From a checkpoint of a small transformer trained on Wikipedia: 28.6M parameters.
Each number is 200 + 30 x the weight over its row's rms, rounded and kept within 0 to 999. Layers, rows and columns count from 0. The size before them is the row's rms in percent of the matrix's.

# layer 3 attention output (transposed), 320x320, rms 0.25, rows 48-63,112-127,176-191,239-255,303-319, columns 192-255
095,152,201,172,169,301,179,209,245,131,146,223,223,170,217,214,261,233,184,235,232,210,202,206,262,145,212,236,201,215,193,184,147,195,174,253,197,177,150,250,155,186,170,213,149,241,204,212,228,155,202,204,202,281,215,172,213,201,175,216,242,216,177,148,179
097,191,191,203,241,164,179,209,219,231,179,216,167,175,182,186,152,198,131,181,223,204,216,224,198,208,234,200,200,233,212,245,200,177,217,219,159,235,165,196,229,222,287,180,187,230,218,226,169,207,198,211,203,239,179,260,185,197,180,223,174,247,238,157,218
089,236,193,193,202,207,210,191,194,207,164,176,227,180,180,222,175,216,242,189,226,189,211,201,191,223,239,206,156,190,224,201,174,170,214,180,245,201,204,162,198,219,240,195,176,224,226,248,219,189,182,214,277,180,214,189,198,154,228,223,167,172,265,245,218
092,152,178,196,231,161,218,174,223,213,182,179,202,187,182,183,230,151,206,222,223,176,197,207,232,246,195,200,192,191,194,144,209,233,189,241,215,203,155,122,212,166,164,220,192,216,256,202,201,228,227,241,215,179,210,198,226,154,200,149,194,229,176,243,178
097,139,175,151,179,264,244,191,204,203,245,192,195,180,214,271,202,173,189,235,196,254,210,220,227,232,227,235,182,175,174,251,197,187,189,260,177,196,189,195,183,242,137,195,199,168,193,193,217,219,221,159,222,229,208,191,258,204,206,208,190,231,176,242,171
100,235,173,185,217,187,167,251,179,190,161,152,220,219,188,186,200,209,179,222,218,169,198,187,209,215,216,196,175,194,195,205,201,227,198,267,184,173,166,190,222,210,193,261,204,214,178,196,211,182,178,175,305,254,211,185,178,222,173,201,188,169,202,170,181
095,266,200,229,220,173,225,240,243,164,201,187,205,197,189,232,188,160,271,215,186,173,179,131,224,255,181,224,235,236,187,219,189,148,154,188,156,225,211,169,252,138,232,220,231,221,183,131,231,211,168,247,213,201,199,164,182,170,167,208,190,213,249,237,204
098,162,124,150,176,197,233,206,237,199,196,190,181,208,204,138,235,235,189,223,148,220,174,216,249,274,239,195,185,175,196,166,217,244,227,213,214,188,258,214,187,196,150,195,230,173,188,225,190,221,216,199,202,200,196,153,194,180,158,193,151,190,173,218,199
094,171,230,279,180,144,176,254,171,192,193,200,157,205,184,269,241,243,208,144,217,166,188,193,192,145,202,162,159,134,192,200,177,247,166,137,188,195,209,194,193,144,220,219,133,243,220,204,199,188,204,210,181,202,179,218,218,193,242,203,187,217,241,194,209
092,189,232,156,192,243,205,189,191,207,217,234,189,202,196,203,251,191,199,177,174,202,196,166,169,172,182,276,169,201,167,191,254,264,193,210,267,212,157,193,202,120,204,212,170,193,225,185,215,228,186,207,225,207,169,144,169,196,262,206,221,207,202,162,187
104,159,240,186,194,182,173,215,195,164,140,191,138,212,205,221,165,197,212,213,152,187,196,235,171,235,212,199,188,213,163,206,176,217,196,227,128,191,131,191,220,224,164,211,187,241,159,189,177,255,169,174,184,196,161,188,220,269,168,208,204,189,222,232,175
099,156,172,201,173,159,213,160,220,243,238,183,161,220,211,245,205,224,224,174,184,202,204,179,186,172,167,260,203,174,210,186,224,123,190,168,190,220,186,239,240,200,202,216,184,144,168,193,207,217,191,190,194,230,211,240,189,199,209,233,203,230,253,181,190
101,148,212,221,154,217,183,224,153,212,175,266,225,199,163,190,191,203,187,190,227,251,179,227,206,202,188,179,196,206,201,199,213,203,194,221,199,137,159,188,157,150,153,223,205,206,196,239,208,178,151,166,223,168,190,218,165,186,219,184,201,205,177,259,170
091,206,223,180,206,182,225,188,182,248,184,220,202,258,191,214,148,179,174,246,269,218,226,200,160,197,157,192,185,237,200,206,137,223,174,148,171,240,209,187,208,136,171,202,208,227,220,238,190,222,254,180,184,211,209,186,188,193,297,198,211,202,124,209,219
095,182,222,225,201,210,189,235,183,201,203,133,212,172,188,202,159,229,186,179,194,196,169,212,205,239,218,193,236,189,243,177,150,201,224,180,198,153,176,153,205,136,172,166,221,196,202,207,221,141,140,184,215,204,201,208,177,224,239,204,244,197,217,194,194
097,183,204,223,215,160,248,158,194,182,179,197,204,225,211,195,184,153,197,201,198,191,185,230,220,219,192,224,201,192,199,228,186,197,269,193,225,261,171,96,201,191,252,160,221,157,211,203,197,189,245,221,237,225,220,243,199,191,205,192,231,166,206,199,184
089,215,202,195,232,188,147,185,171,205,221,168,243,208,236,240,160,187,236,196,142,215,179,240,150,233,200,239,215,172,210,197,191,189,146,192,231,174,201,129,220,153,245,207,158,182,140,197,204,200,228,186,214,182,174,175,218,185,186,180,198,207,228,204,187
103,194,211,240,172,204,176,199,168,239,223,207,197,254,219,182,244,256,238,180,219,156,195,163,156,221,170,197,232,128,193,164,220,188,198,223,192,205,210,210,213,223,197,235,181,165,158,217,237,234,255,189,201,202,210,196,133,222,197,215,200,228,248,196,214
101,192,193,199,198,236,232,212,207,194,215,201,238,230,171,194,182,185,213,174,221,154,195,255,228,168,230,228,206,165,247,223,233,192,218,211,156,169,224,195,183,225,250,219,182,153,214,198,167,202,200,209,251,200,208,166,199,123,179,220,202,178,156,179,201
100,121,203,224,202,215,237,178,212,174,230,191,213,212,211,208,151,197,210,156,220,184,164,270,191,216,159,213,161,195,212,205,204,179,205,183,205,236,235,240,221,192,190,246,190,158,218,228,217,237,207,186,228,163,167,220,196,221,215,225,180,234,238,252,205
099,172,193,190,192,232,193,167,213,203,231,207,217,203,186,187,154,232,196,221,199,178,222,207,247,168,170,182,205,122,209,193,222,160,142,181,240,185,163,135,201,141,220,145,155,186,215,204,257,198,135,278,174,223,226,206,195,158,256,233,204,179,219,169,163
103,210,178,214,220,150,266,169,176,211,233,196,219,170,236,254,188,258,204,182,177,187,262,224,186,233,160,185,195,163,188,240,188,222,158,172,254,201,268,179,251,198,249,182,220,178,203,225,137,208,229,188,167,177,160,235,217,124,199,198,235,210,174,185,229
104,195,208,186,154,258,227,181,179,219,222,223,213,224,171,198,219,218,248,194,231,224,214,155,173,252,186,233,157,180,221,211,227,179,214,205,208,210,171,181,247,151,182,187,164,242,215,221,216,174,166,175,165,189,205,153,207,224,158,251,104,215,222,119,239
095,227,196,224,205,252,231,174,177,218,216,199,182,213,221,179,162,184,215,158,213,185,201,211,183,204,180,199,135,182,206,160,203,158,256,174,181,215,193,189,168,228,218,124,187,205,244,174,170,181,185,211,235,226,192,157,197,178,176,204,238,163,169,188,226
098,209,178,177,221,170,245,155,230,241,170,188,194,208,215,161,222,226,248,219,228,220,223,165,154,272,200,218,198,192,223,241,187,170,207,214,233,192,216,206,263,178,185,206,225,211,220,161,188,266,161,207,202,201,201,211,175,216,200,186,231,197,187,205,267
100,147,173,139,164,247,161,184,213,203,250,204,167,167,153,188,206,233,233,181,248,246,242,244,226,196,232,162,185,176,221,214,217,202,229,235,160,187,193,253,202,187,194,162,254,160,169,218,221,195,200,183,205,195,153,231,210,204,245,224,178,224,172,257,221
104,195,163,215,235,184,206,143,264,233,153,199,170,248,216,204,161,212,207,210,197,239,166,195,165,174,198,234,291,217,204,150,197,237,166,178,242,138,206,187,169,215,201,177,188,208,210,218,206,180,181,193,193,260,180,240,155,192,179,143,163,237,175,226,249
094,209,203,151,215,205,212,184,201,237,192,205,238,224,214,154,213,206,208,205,176,144,207,212,167,242,172,225,212,197,202,147,216,202,207,157,199,147,225,217,202,206,181,194,181,171,218,215,241,201,200,219,220,192,194,182,245,197,255,153,223,186,196,184,200
094,179,173,219,180,203,207,200,232,209,234,202,172,220,204,262,188,181,264,223,167,206,251,150,189,247,235,156,174,187,196,208,207,153,159,170,204,185,208,149,251,186,155,238,211,207,268,195,184,156,187,190,194,231,166,150,210,209,162,203,179,245,198,245,238
102,197,173,208,174,271,219,216,213,231,207,205,205,156,176,187,240,201,212,165,193,273,174,213,190,235,232,179,230,163,211,219,202,125,301,256,221,190,176,175,217,202,182,271,171,161,184,189,202,170,184,216,195,199,229,208,211,169,209,224,193,201,171,236,219
096,153,192,209,182,198,231,163,179,176,217,232,207,206,214,213,181,227,217,200,226,240,177,229,196,193,207,226,162,187,233,242,208,189,223,228,170,178,206,193,236,177,152,202,242,181,173,216,230,202,216,198,161,172,187,212,214,176,194,200,142,196,156,198,217
098,209,189,251,201,259,220,191,207,218,183,196,183,194,194,193,204,201,174,244,213,199,203,234,199,179,177,141,219,211,217,220,251,141,211,150,185,207,234,199,191,195,179,202,200,204,294,184,207,143,141,200,242,156,208,222,184,140,228,234,228,202,224,186,182
106,170,195,201,207,275,249,179,207,122,226,205,219,248,246,213,207,211,141,175,230,217,170,144,199,231,219,183,238,208,256,155,250,172,220,192,222,246,162,195,206,190,153,190,195,193,201,206,220,270,180,181,215,135,242,194,191,241,238,138,165,226,165,190,214
100,221,189,166,235,234,215,232,213,214,198,244,206,181,154,157,204,223,186,187,268,178,216,172,194,232,182,194,200,232,211,178,199,167,152,196,212,136,238,220,114,212,239,147,278,169,186,140,221,175,220,234,183,226,156,213,211,244,122,175,187,214,220,171,211
102,154,150,187,247,140,195,142,202,153,237,191,220,208,188,204,195,196,184,203,182,159,179,237,214,186,204,215,170,224,209,171,198,198,165,196,186,194,196,230,253,185,204,253,234,225,234,219,204,182,177,217,195,188,171,209,214,182,190,168,223,229,210,190,198
113,209,211,202,207,217,174,236,195,212,225,238,218,232,263,177,225,187,180,176,206,170,149,182,220,232,199,166,202,153,172,266,232,230,161,228,182,208,179,206,262,212,228,201,212,181,202,226,227,195,222,194,186,161,207,202,201,207,198,245,248,235,186,191,225
104,169,206,240,240,222,217,176,163,196,198,207,305,173,227,176,229,183,210,195,203,201,208,169,160,210,154,176,186,206,168,214,229,233,190,134,188,184,207,207,184,199,189,217,230,224,180,192,109,216,183,170,178,218,258,212,162,244,186,185,190,154,179,187,180
103,175,200,182,199,225,222,152,215,237,155,187,151,143,222,207,159,163,269,225,225,255,228,199,170,216,189,148,198,197,226,174,217,170,162,214,160,253,217,228,169,160,161,133,240,188,215,164,227,182,266,209,166,197,234,183,235,230,245,227,204,213,200,218,167
113,159,164,188,175,190,148,217,227,159,217,204,270,152,229,185,186,203,214,175,209,200,136,245,210,170,196,236,231,208,237,222,152,207,193,221,184,223,213,247,192,164,272,169,251,229,153,229,209,189,201,185,181,244,221,222,214,139,190,182,153,180,253,157,147
102,179,248,173,175,167,251,234,195,185,203,186,188,173,140,173,225,172,170,195,217,230,176,235,214,237,192,237,272,221,133,195,209,197,192,212,177,211,199,232,186,173,221,183,232,185,191,147,202,236,208,228,223,194,167,196,207,198,227,175,184,202,238,135,188
105,256,198,174,147,211,210,239,185,184,281,181,254,141,151,190,217,205,162,213,214,258,209,182,156,187,164,153,153,242,206,229,183,180,184,173,195,167,194,172,206,183,114,232,175,220,168,198,217,197,174,202,221,166,190,190,200,134,206,171,249,192,170,237,156
103,166,185,187,216,188,204,171,145,249,177,187,239,235,197,191,210,204,190,197,201,137,171,187,263,155,174,267,196,180,243,196,231,235,149,178,142,200,206,216,238,137,267,167,177,234,184,193,200,177,239,255,205,207,195,189,148,149,225,195,171,175,209,204,173
114,197,188,203,245,158,226,205,163,175,220,248,260,177,240,196,245,157,189,183,189,216,175,184,228,174,131,167,235,169,193,212,175,302,175,211,228,180,156,226,205,279,224,202,198,166,185,144,194,207,195,242,202,208,181,204,263,190,222,237,181,197,205,215,210
108,150,162,255,275,202,204,186,193,197,202,232,218,182,172,216,176,204,258,194,182,193,143,223,187,247,239,219,178,238,198,227,222,170,223,167,166,204,198,166,207,127,147,202,195,222,144,248,175,154,168,226,246,180,194,201,164,142,200,213,144,177,247,182,179
105,209,170,172,191,182,201,130,190,195,217,187,187,163,188,153,161,137,246,208,160,196,241,156,190,191,188,205,210,253,216,201,172,183,182,192,154,169,224,212,116,147,182,171,305,205,215,182,205,185,245,182,249,238,220,175,162,187,224,184,192,190,235,210,191
106,237,259,197,221,203,211,119,175,196,128,187,187,230,182,210,154,171,203,263,236,222,175,203,150,220,177,276,201,206,221,220,189,188,174,196,181,224,199,223,241,168,179,217,220,185,174,215,260,178,189,154,211,197,162,247,180,230,168,231,210,251,211,237,146
107,235,201,222,172,225,252,210,174,221,202,160,257,227,219,197,200,157,231,199,195,168,153,249,143,227,177,209,208,176,187,124,141,193,173,228,186,189,170,169,193,169,244,200,171,194,195,172,192,173,200,206,179,220,218,188,160,151,199,216,201,231,192,182,222
104,220,207,190,150,209,254,191,203,197,239,233,218,237,188,211,179,220,192,171,207,190,216,223,192,228,250,194,164,196,157,202,171,222,226,141,182,217,234,208,232,210,236,190,215,202,146,228,175,206,228,171,177,209,215,225,164,229,235,181,185,193,165,250,190
109,233,206,211,220,203,184,149,209,233,173,170,214,201,192,178,185,149,225,216,223,218,197,204,187,186,188,213,156,203,190,161,177,204,201,163,180,208,233,184,245,152,169,206,208,240,141,177,227,196,218,232,193,235,215,238,168,189,170,203,159,123,247,234,157
101,200,162,235,205,171,227,190,237,270,200,152,164,154,203,153,181,188,210,187,202,171,186,248,179,202,184,173,178,226,241,207,193,170,165,270,207,239,216,213,174,211,238,193,221,196,211,183,224,224,168,223,204,195,216,257,151,192,160,192,194,192,175,245,168
102,231,225,226,165,178,193,184,198,184,207,164,181,223,252,307,171,221,209,213,159,178,189,203,238,155,203,194,155,217,252,245,210,156,187,169,211,223,229,222,183,163,150,203,195,207,170,229,148,198,199,213,218,211,203,200,229,215,276,184,242,147,194,191,188
105,175,202,179,178,224,248,206,219,230,160,187,149,203,218,241,147,184,252,242,204,243,241,134,197,204,167,176,150,213,176,218,208,224,198,201,194,228,205,200,217,149,163,155,180,226,210,153,231,193,212,137,212,209,139,227,178,277,204,187,187,250,227,186,172
106,219,113,134,170,160,157,171,235,189,229,205,148,218,185,211,242,219,265,193,232,198,210,212,185,131,238,198,245,237,210,171,178,152,238,220,196,201,213,195,212,161,199,153,154,188,244,212,234,148,253,198,187,258,156,194,205,150,207,151,211,164,193,159,192
102,145,239,217,188,209,205,224,181,179,197,221,266,210,166,291,197,191,167,275,210,223,161,226,211,183,173,274,210,263,213,155,191,204,244,222,222,201,213,168,241,212,180,219,208,207,185,214,154,177,242,167,208,208,177,213,167,188,168,212,155,151,193,170,231
103,151,199,266,245,186,177,229,257,216,201,201,188,241,161,131,231,179,162,213,202,187,149,197,222,206,220,184,241,237,196,171,187,205,224,243,204,195,187,177,188,216,226,197,209,197,218,199,236,246,224,266,214,177,210,217,165,187,186,200,207,221,238,216,241
101,162,179,190,271,146,231,254,187,268,154,205,194,226,233,271,231,202,114,270,222,145,232,178,214,189,196,192,201,172,217,204,187,217,248,152,218,223,249,148,140,239,127,203,180,175,171,207,177,188,173,188,225,206,196,226,184,167,203,209,230,179,161,238,183
098,162,222,240,198,182,118,184,156,171,178,190,205,194,196,164,226,211,158,236,249,205,225,199,226,167,206,198,187,167,190,227,231,201,188,207,189,219,231,181,197,198,181,158,168,181,200,244,224,165,183,215,179,200,223,203,185,203,250,213,158,208,187,203,187
096,189,208,190,253,216,207,197,202,191,148,223,164,186,210,206,158,222,199,207,195,215,178,221,247,217,168,205,240,203,159,169,206,242,242,236,170,224,211,211,231,201,236,219,178,242,167,193,238,203,245,169,274,219,196,200,211,236,220,201,168,194,223,156,192
096,200,201,239,220,172,244,230,211,165,213,189,204,196,255,181,186,196,214,168,245,272,227,225,138,156,236,187,219,192,206,239,185,145,199,202,160,202,217,225,189,229,204,191,244,184,185,165,201,211,194,217,134,210,241,194,236,161,181,213,219,241,190,172,169
107,250,212,219,219,188,224,219,224,231,249,178,196,194,180,196,139,240,184,204,226,170,212,250,199,149,190,202,183,219,201,242,194,126,210,197,168,234,223,269,247,130,169,199,228,181,225,233,223,196,215,184,216,156,214,189,183,182,223,153,261,178,192,247,251
100,230,262,170,188,184,172,196,164,153,128,237,186,231,223,210,158,193,157,220,233,229,233,245,230,201,212,161,172,148,157,184,179,213,161,217,188,232,254,200,215,241,210,220,161,195,242,157,221,169,220,208,153,243,195,204,207,177,195,181,206,163,145,224,205
110,259,239,155,177,192,229,216,215,185,167,182,182,189,186,148,233,189,212,189,192,183,146,197,209,225,203,214,184,193,233,157,213,216,191,172,244,264,189,199,236,233,229,231,133,209,157,235,209,220,171,222,220,201,191,215,209,198,189,215,226,174,245,176,182
103,224,160,249,212,210,175,176,248,182,236,182,182,206,220,196,210,216,231,174,177,155,219,164,226,222,169,189,165,233,201,174,215,212,211,183,179,239,232,289,190,189,241,193,221,232,210,220,217,242,237,217,216,182,196,197,228,194,242,205,233,124,212,204,244
098,168,209,167,201,186,132,193,250,192,197,220,128,258,199,125,216,190,216,159,126,224,236,173,221,133,159,164,231,184,204,204,250,188,184,188,199,208,206,244,166,204,198,200,171,193,215,179,221,231,224,242,237,194,222,205,176,240,209,225,163,190,243,233,165
112,209,210,204,247,171,262,192,218,167,212,247,159,197,85,146,225,220,241,249,207,194,176,186,181,211,205,176,220,213,208,195,125,202,171,194,224,204,235,145,180,196,156,203,169,219,191,185,243,272,217,206,245,193,204,182,199,210,196,197,175,257,196,215,222
102,202,220,239,241,163,206,167,197,117,233,148,200,225,188,186,200,140,183,169,174,207,153,211,166,181,167,187,181,176,174,182,203,170,241,272,191,173,170,194,189,203,222,174,241,158,174,262,247,219,203,199,239,169,257,148,196,142,206,210,213,162,190,164,230
085,255,150,187,190,183,188,195,229,243,211,209,187,209,187,208,194,196,211,205,195,191,166,221,146,215,191,191,239,211,187,216,202,207,193,175,180,164,189,238,157,214,275,199,171,219,183,176,201,163,181,217,221,195,158,170,222,189,170,202,173,246,240,241,222
098,209,203,187,191,205,249,212,185,165,188,200,166,205,230,176,206,167,233,174,208,197,232,209,177,201,219,216,187,173,142,185,224,228,197,228,194,165,207,217,238,172,181,225,187,167,211,203,220,222,205,179,128,172,190,125,205,219,219,176,209,172,159,166,176
106,189,241,246,164,192,178,200,193,250,216,225,185,203,205,148,165,229,192,224,193,207,179,181,187,170,181,236,219,201,199,246,203,182,211,197,171,194,178,186,178,228,164,200,193,212,195,191,188,219,225,212,171,212,174,172,187,241,182,144,179,226,175,239,197
096,225,249,234,172,245,190,189,188,215,156,168,182,205,145,176,134,228,204,198,128,202,266,181,175,189,219,208,146,190,261,220,229,200,185,206,201,220,199,166,153,212,182,191,185,204,131,187,211,199,214,217,181,275,188,167,219,276,194,227,158,179,203,170,168
101,207,149,242,191,141,165,249,214,180,172,274,123,187,214,180,192,211,205,207,195,188,192,187,165,236,235,199,206,231,193,189,211,221,226,218,195,179,189,231,224,265,226,174,237,143,232,185,198,215,183,230,208,147,194,205,188,154,165,182,250,155,210,215,237
102,222,196,190,205,196,188,170,183,180,205,258,232,153,202,215,211,172,229,221,211,151,164,225,165,219,242,281,216,161,213,171,227,194,197,230,177,163,201,198,194,181,196,207,189,183,191,213,223,164,203,197,202,168,211,232,211,224,221,194,217,196,234,158,187
096,189,211,224,140,220,219,194,189,203,225,185,145,170,216,172,139,182,121,130,195,231,208,229,149,179,205,213,207,234,177,220,179,202,237,145,180,117,169,163,219,232,178,214,216,197,161,160,158,210,262,137,217,188,183,248,226,234,197,162,223,225,176,214,214
099,197,256,175,215,194,149,167,163,237,197,239,261,195,176,246,158,179,190,249,144,146,205,170,129,184,219,215,182,177,198,192,210,195,134,195,270,183,192,228,189,221,157,240,169,234,183,190,207,263,214,196,182,197,231,211,188,210,168,210,272,245,167,225,206
088,164,217,169,236,199,188,201,250,182,216,195,262,249,228,164,219,166,180,221,195,234,235,273,192,168,212,243,215,193,231,198,193,189,187,208,187,216,173,172,134,269,250,231,233,193,239,135,155,171,248,225,211,215,174,170,131,201,181,158,274,226,195,243,192
100,181,235,180,191,199,193,237,184,176,120,264,211,236,236,205,201,206,224,213,220,160,184,193,214,224,235,183,242,212,198,182,248,201,215,208,216,194,232,189,216,251,212,193,198,191,224,143,188,228,264,213,194,218,213,223,226,237,132,198,204,171,195,200,239
097,203,215,182,180,226,173,186,179,213,222,182,232,148,216,167,233,206,217,217,153,197,226,170,248,212,242,143,153,201,221,201,260,201,238,168,183,244,214,206,201,223,203,226,165,200,200,264,172,181,162,191,212,215,218,184,174,135,196,262,158,201,192,164,135
089,186,159,189,192,229,241,241,227,192,213,230,202,185,201,190,171,240,124,193,238,207,188,236,199,220,136,159,226,237,254,267,211,237,205,215,219,163,156,162,187,194,156,237,235,188,238,214,178,205,192,177,174,192,221,189,212,192,207,200,215,234,174,226,238
092,180,209,168,221,197,208,169,255,215,182,158,213,193,214,211,143,216,213,231,230,197,198,244,242,184,156,203,173,198,153,162,171,251,198,191,212,223,255,229,174,248,225,221,200,179,193,161,197,209,235,254,172,195,218,172,239,207,229,186,211,196,209,138,185
099,196,195,229,206,187,166,251,170,183,193,181,190,200,208,270,194,209,149,219,168,161,211,186,246,200,202,193,243,206,225,194,238,260,159,182,218,208,203,197,186,202,169,181,178,206,256,213,202,159,172,196,207,178,227,176,194,205,241,145,154,184,247,187,202
099,219,194,156,182,173,189,197,191,192,263,220,273,206,166,205,217,208,115,220,218,190,193,224,211,213,170,205,190,241,198,200,251,198,214,186,212,227,166,219,200,190,237,209,216,215,148,188,192,238,232,202,200,153,195,234,235,237,168,226,236,215,152,161,230
099,221,193,150,182,195,160,252,199,183,202,143,203,230,268,284,172,226,180,191,167,154,221,186,202,194,165,154,193,170,200,112,221,227,189,232,184,180,202,232,165,151,148,250,239,168,223,219,196,157,208,247,183,250,185,181,203,240,193,184,222,179,190,206,186
# layer 3 attention value, 64x320, rms 0.228, rows 48-63, columns 192-255
102,157,185,206,105,235,209,280,168,188,214,202,238,192,206,200,230,190,196,230,219,200,209,189,169,184,203,231,197,163,144,244,193,209,191,196,217,199,166,171,202,182,173,208,254,227,224,167,177,205,225,194,216,219,195,178,196,247,188,206,261,188,202,155,220
099,201,145,214,231,167,198,141,214,203,191,130,218,156,182,204,267,227,234,153,202,243,196,239,218,220,184,201,209,167,212,216,186,239,207,202,189,215,144,134,205,195,226,224,179,241,211,225,182,187,171,235,256,170,226,201,198,154,185,249,144,185,152,222,160
098,222,215,195,269,196,187,205,207,229,205,181,213,169,167,209,222,176,248,140,209,202,210,205,218,232,270,256,215,188,179,230,144,171,199,218,195,233,208,166,187,168,202,194,196,203,172,242,175,171,168,236,259,179,209,211,252,149,133,218,192,197,203,190,206
100,190,265,274,193,207,197,200,201,244,180,254,248,164,183,162,242,208,182,237,236,207,92,171,221,252,216,217,179,209,178,180,235,220,165,205,231,164,166,156,251,154,188,239,178,244,204,220,173,232,129,183,216,165,197,211,150,163,183,246,178,183,203,233,188
100,280,201,238,235,224,216,225,202,154,204,167,166,208,195,208,238,213,136,178,191,188,272,175,227,189,238,182,166,157,263,255,176,217,186,196,184,179,239,208,201,190,182,223,209,201,193,228,219,185,229,221,228,260,208,168,237,225,250,214,248,194,204,206,250
102,216,202,167,131,201,214,199,171,207,182,171,265,167,151,205,195,150,199,165,196,183,244,186,192,171,169,189,188,175,226,216,211,194,227,176,248,176,210,192,196,221,202,177,164,189,186,166,189,186,175,185,199,192,191,229,249,160,180,205,143,198,120,213,201
103,179,173,190,208,203,239,251,163,267,154,211,151,208,231,197,235,209,211,160,222,216,239,130,205,197,201,184,222,254,200,226,282,192,200,190,214,219,263,205,215,207,229,181,207,217,207,196,178,191,195,207,219,198,243,147,198,170,195,221,156,201,155,225,184
104,216,122,226,213,210,226,211,221,222,196,165,170,175,167,187,194,174,238,185,207,175,219,230,183,204,226,168,224,227,239,199,208,238,245,207,198,236,160,244,190,158,143,211,229,214,204,244,185,242,201,184,207,211,204,189,180,214,188,239,168,204,203,254,157
098,214,175,223,205,187,186,231,234,221,167,184,207,205,209,190,152,204,205,147,171,195,204,225,226,193,233,206,194,183,209,233,271,185,193,213,188,193,247,249,179,190,136,184,165,166,206,175,186,180,157,224,171,200,199,139,231,208,187,186,186,206,211,244,189
100,189,210,164,234,240,173,155,209,210,233,202,187,143,178,200,214,200,186,204,119,180,236,129,219,231,211,195,204,190,140,216,200,189,238,157,244,216,172,244,208,193,177,207,183,199,204,216,233,181,195,133,179,168,200,218,213,143,225,193,174,201,191,176,220
105,182,182,206,179,205,175,153,203,189,161,223,93,175,196,181,253,145,203,217,259,246,179,175,198,199,231,201,179,194,192,220,262,167,181,165,185,202,140,177,194,167,221,171,200,242,198,118,265,243,180,194,241,207,193,204,256,226,126,201,217,194,181,197,150
093,165,208,208,190,183,210,197,237,191,232,156,213,214,165,214,174,228,192,211,192,237,160,193,206,205,250,217,174,240,220,182,259,217,264,211,216,160,232,266,170,214,225,193,186,208,184,195,205,235,242,173,244,179,235,224,229,171,186,192,226,208,249,192,185
098,225,166,215,162,240,170,227,203,205,248,193,213,235,182,215,230,207,222,158,187,201,144,207,247,151,229,186,226,237,187,245,233,194,225,207,196,153,162,154,184,200,196,219,218,173,191,167,177,175,222,187,210,178,206,254,219,260,203,220,213,199,123,211,184
097,189,225,161,201,216,237,187,149,206,202,197,173,195,247,155,178,200,174,192,229,235,203,210,193,250,197,196,179,250,180,201,125,210,280,151,180,163,191,174,191,176,151,167,202,192,207,214,197,220,158,226,187,262,192,140,174,118,141,188,219,197,196,185,217
098,279,220,223,204,260,257,188,190,189,196,192,269,162,203,198,192,232,231,152,202,225,192,187,208,257,197,189,212,194,139,236,223,208,214,204,214,194,198,232,226,200,164,184,237,192,182,200,206,221,201,196,104,236,206,172,234,147,149,167,188,187,204,210,172
100,233,188,193,188,249,163,167,181,227,170,198,224,201,246,216,233,191,147,162,224,188,229,244,209,182,216,207,226,167,223,213,235,217,216,176,217,206,219,222,259,245,251,216,197,223,187,188,216,140,184,188,209,273,187,205,220,200,188,204,233,183,276,191,219
# layer 3 MLP gate, 512x320, rms 0.323, rows 0-3, columns 192-255
084,243,171,210,211,238,190,214,219,260,223,201,230,190,157,174,200,197,207,230,173,249,201,195,191,192,205,157,182,171,145,199,193,190,169,186,230,199,214,185,239,150,217,243,184,181,217,175,195,197,210,121,193,203,184,204,202,226,208,195,251,199,210,240,206
097,263,164,205,222,223,213,181,245,242,167,195,226,163,217,244,184,218,183,180,196,225,203,181,209,198,167,192,209,193,188,212,134,206,213,221,237,187,199,193,181,276,149,172,187,172,199,193,232,168,212,211,229,147,222,264,227,251,214,179,189,162,219,202,176
105,219,201,165,205,173,185,218,179,202,216,217,204,231,204,204,194,248,187,235,213,241,205,145,186,149,213,229,136,219,185,238,181,266,162,165,199,171,195,169,184,197,228,158,201,242,178,271,243,210,179,179,199,213,130,227,197,184,180,199,162,215,217,187,174
109,242,159,187,188,182,202,164,193,205,196,221,216,245,213,222,219,201,262,219,210,208,208,197,192,132,214,195,148,208,209,214,197,210,179,181,180,205,261,240,164,185,195,164,200,210,162,213,230,216,188,184,171,129,197,207,204,217,183,194,245,193,203,187,190
# layer 3 MLP up, 512x320, rms 0.321, rows 0-3, columns 192-255
082,147,159,209,175,242,163,219,201,239,245,190,162,193,129,194,192,132,217,211,202,211,215,187,233,216,233,166,204,187,175,162,189,185,179,186,226,201,223,192,233,178,197,228,205,211,221,182,191,173,185,144,184,197,153,203,176,220,286,199,261,173,232,229,205
102,213,204,226,214,164,186,223,232,204,209,187,201,180,159,197,179,170,243,111,188,246,183,221,214,201,166,252,245,180,214,200,167,223,246,189,194,194,211,221,202,260,147,208,183,218,220,242,179,204,158,190,189,199,209,225,241,183,181,231,268,210,244,254,191
106,224,135,249,197,205,204,242,212,201,183,174,231,219,193,192,207,173,190,211,232,225,188,190,195,250,213,188,180,156,206,205,185,199,216,241,170,229,204,218,186,174,221,217,175,155,188,240,207,176,216,191,194,167,199,196,188,158,267,220,230,183,183,199,257
107,222,201,222,218,157,192,217,210,180,272,198,223,221,229,212,172,213,257,205,203,191,244,182,204,188,157,221,207,209,174,193,184,203,192,195,155,163,238,229,168,205,206,188,136,237,190,105,179,252,223,221,208,167,207,190,162,207,186,234,188,216,186,239,187
# layer 3 MLP down (transposed), 512x320, rms 0.285, rows 0-2, columns 192-255
080,180,215,187,210,196,222,208,173,185,207,183,225,213,228,219,243,197,176,202,206,156,193,167,221,212,221,226,147,211,217,174,259,213,162,213,189,166,173,210,206,208,169,229,230,213,210,256,216,253,227,202,179,219,222,189,172,236,213,197,258,177,203,165,186
108,212,220,197,222,213,186,253,212,203,214,198,183,185,132,225,183,219,175,258,201,232,222,215,196,219,249,245,217,274,216,172,170,235,209,176,172,155,199,171,213,174,222,165,227,217,254,220,227,171,186,173,146,143,171,214,199,201,209,192,196,233,203,157,184
103,198,198,138,238,129,243,226,247,202,158,219,189,234,181,197,199,210,156,205,213,229,179,223,249,187,177,145,194,200,239,190,202,167,202,174,207,159,210,190,205,200,191,186,183,247,202,218,198,235,163,203,182,241,210,231,166,219,241,222,203,158,204,200,197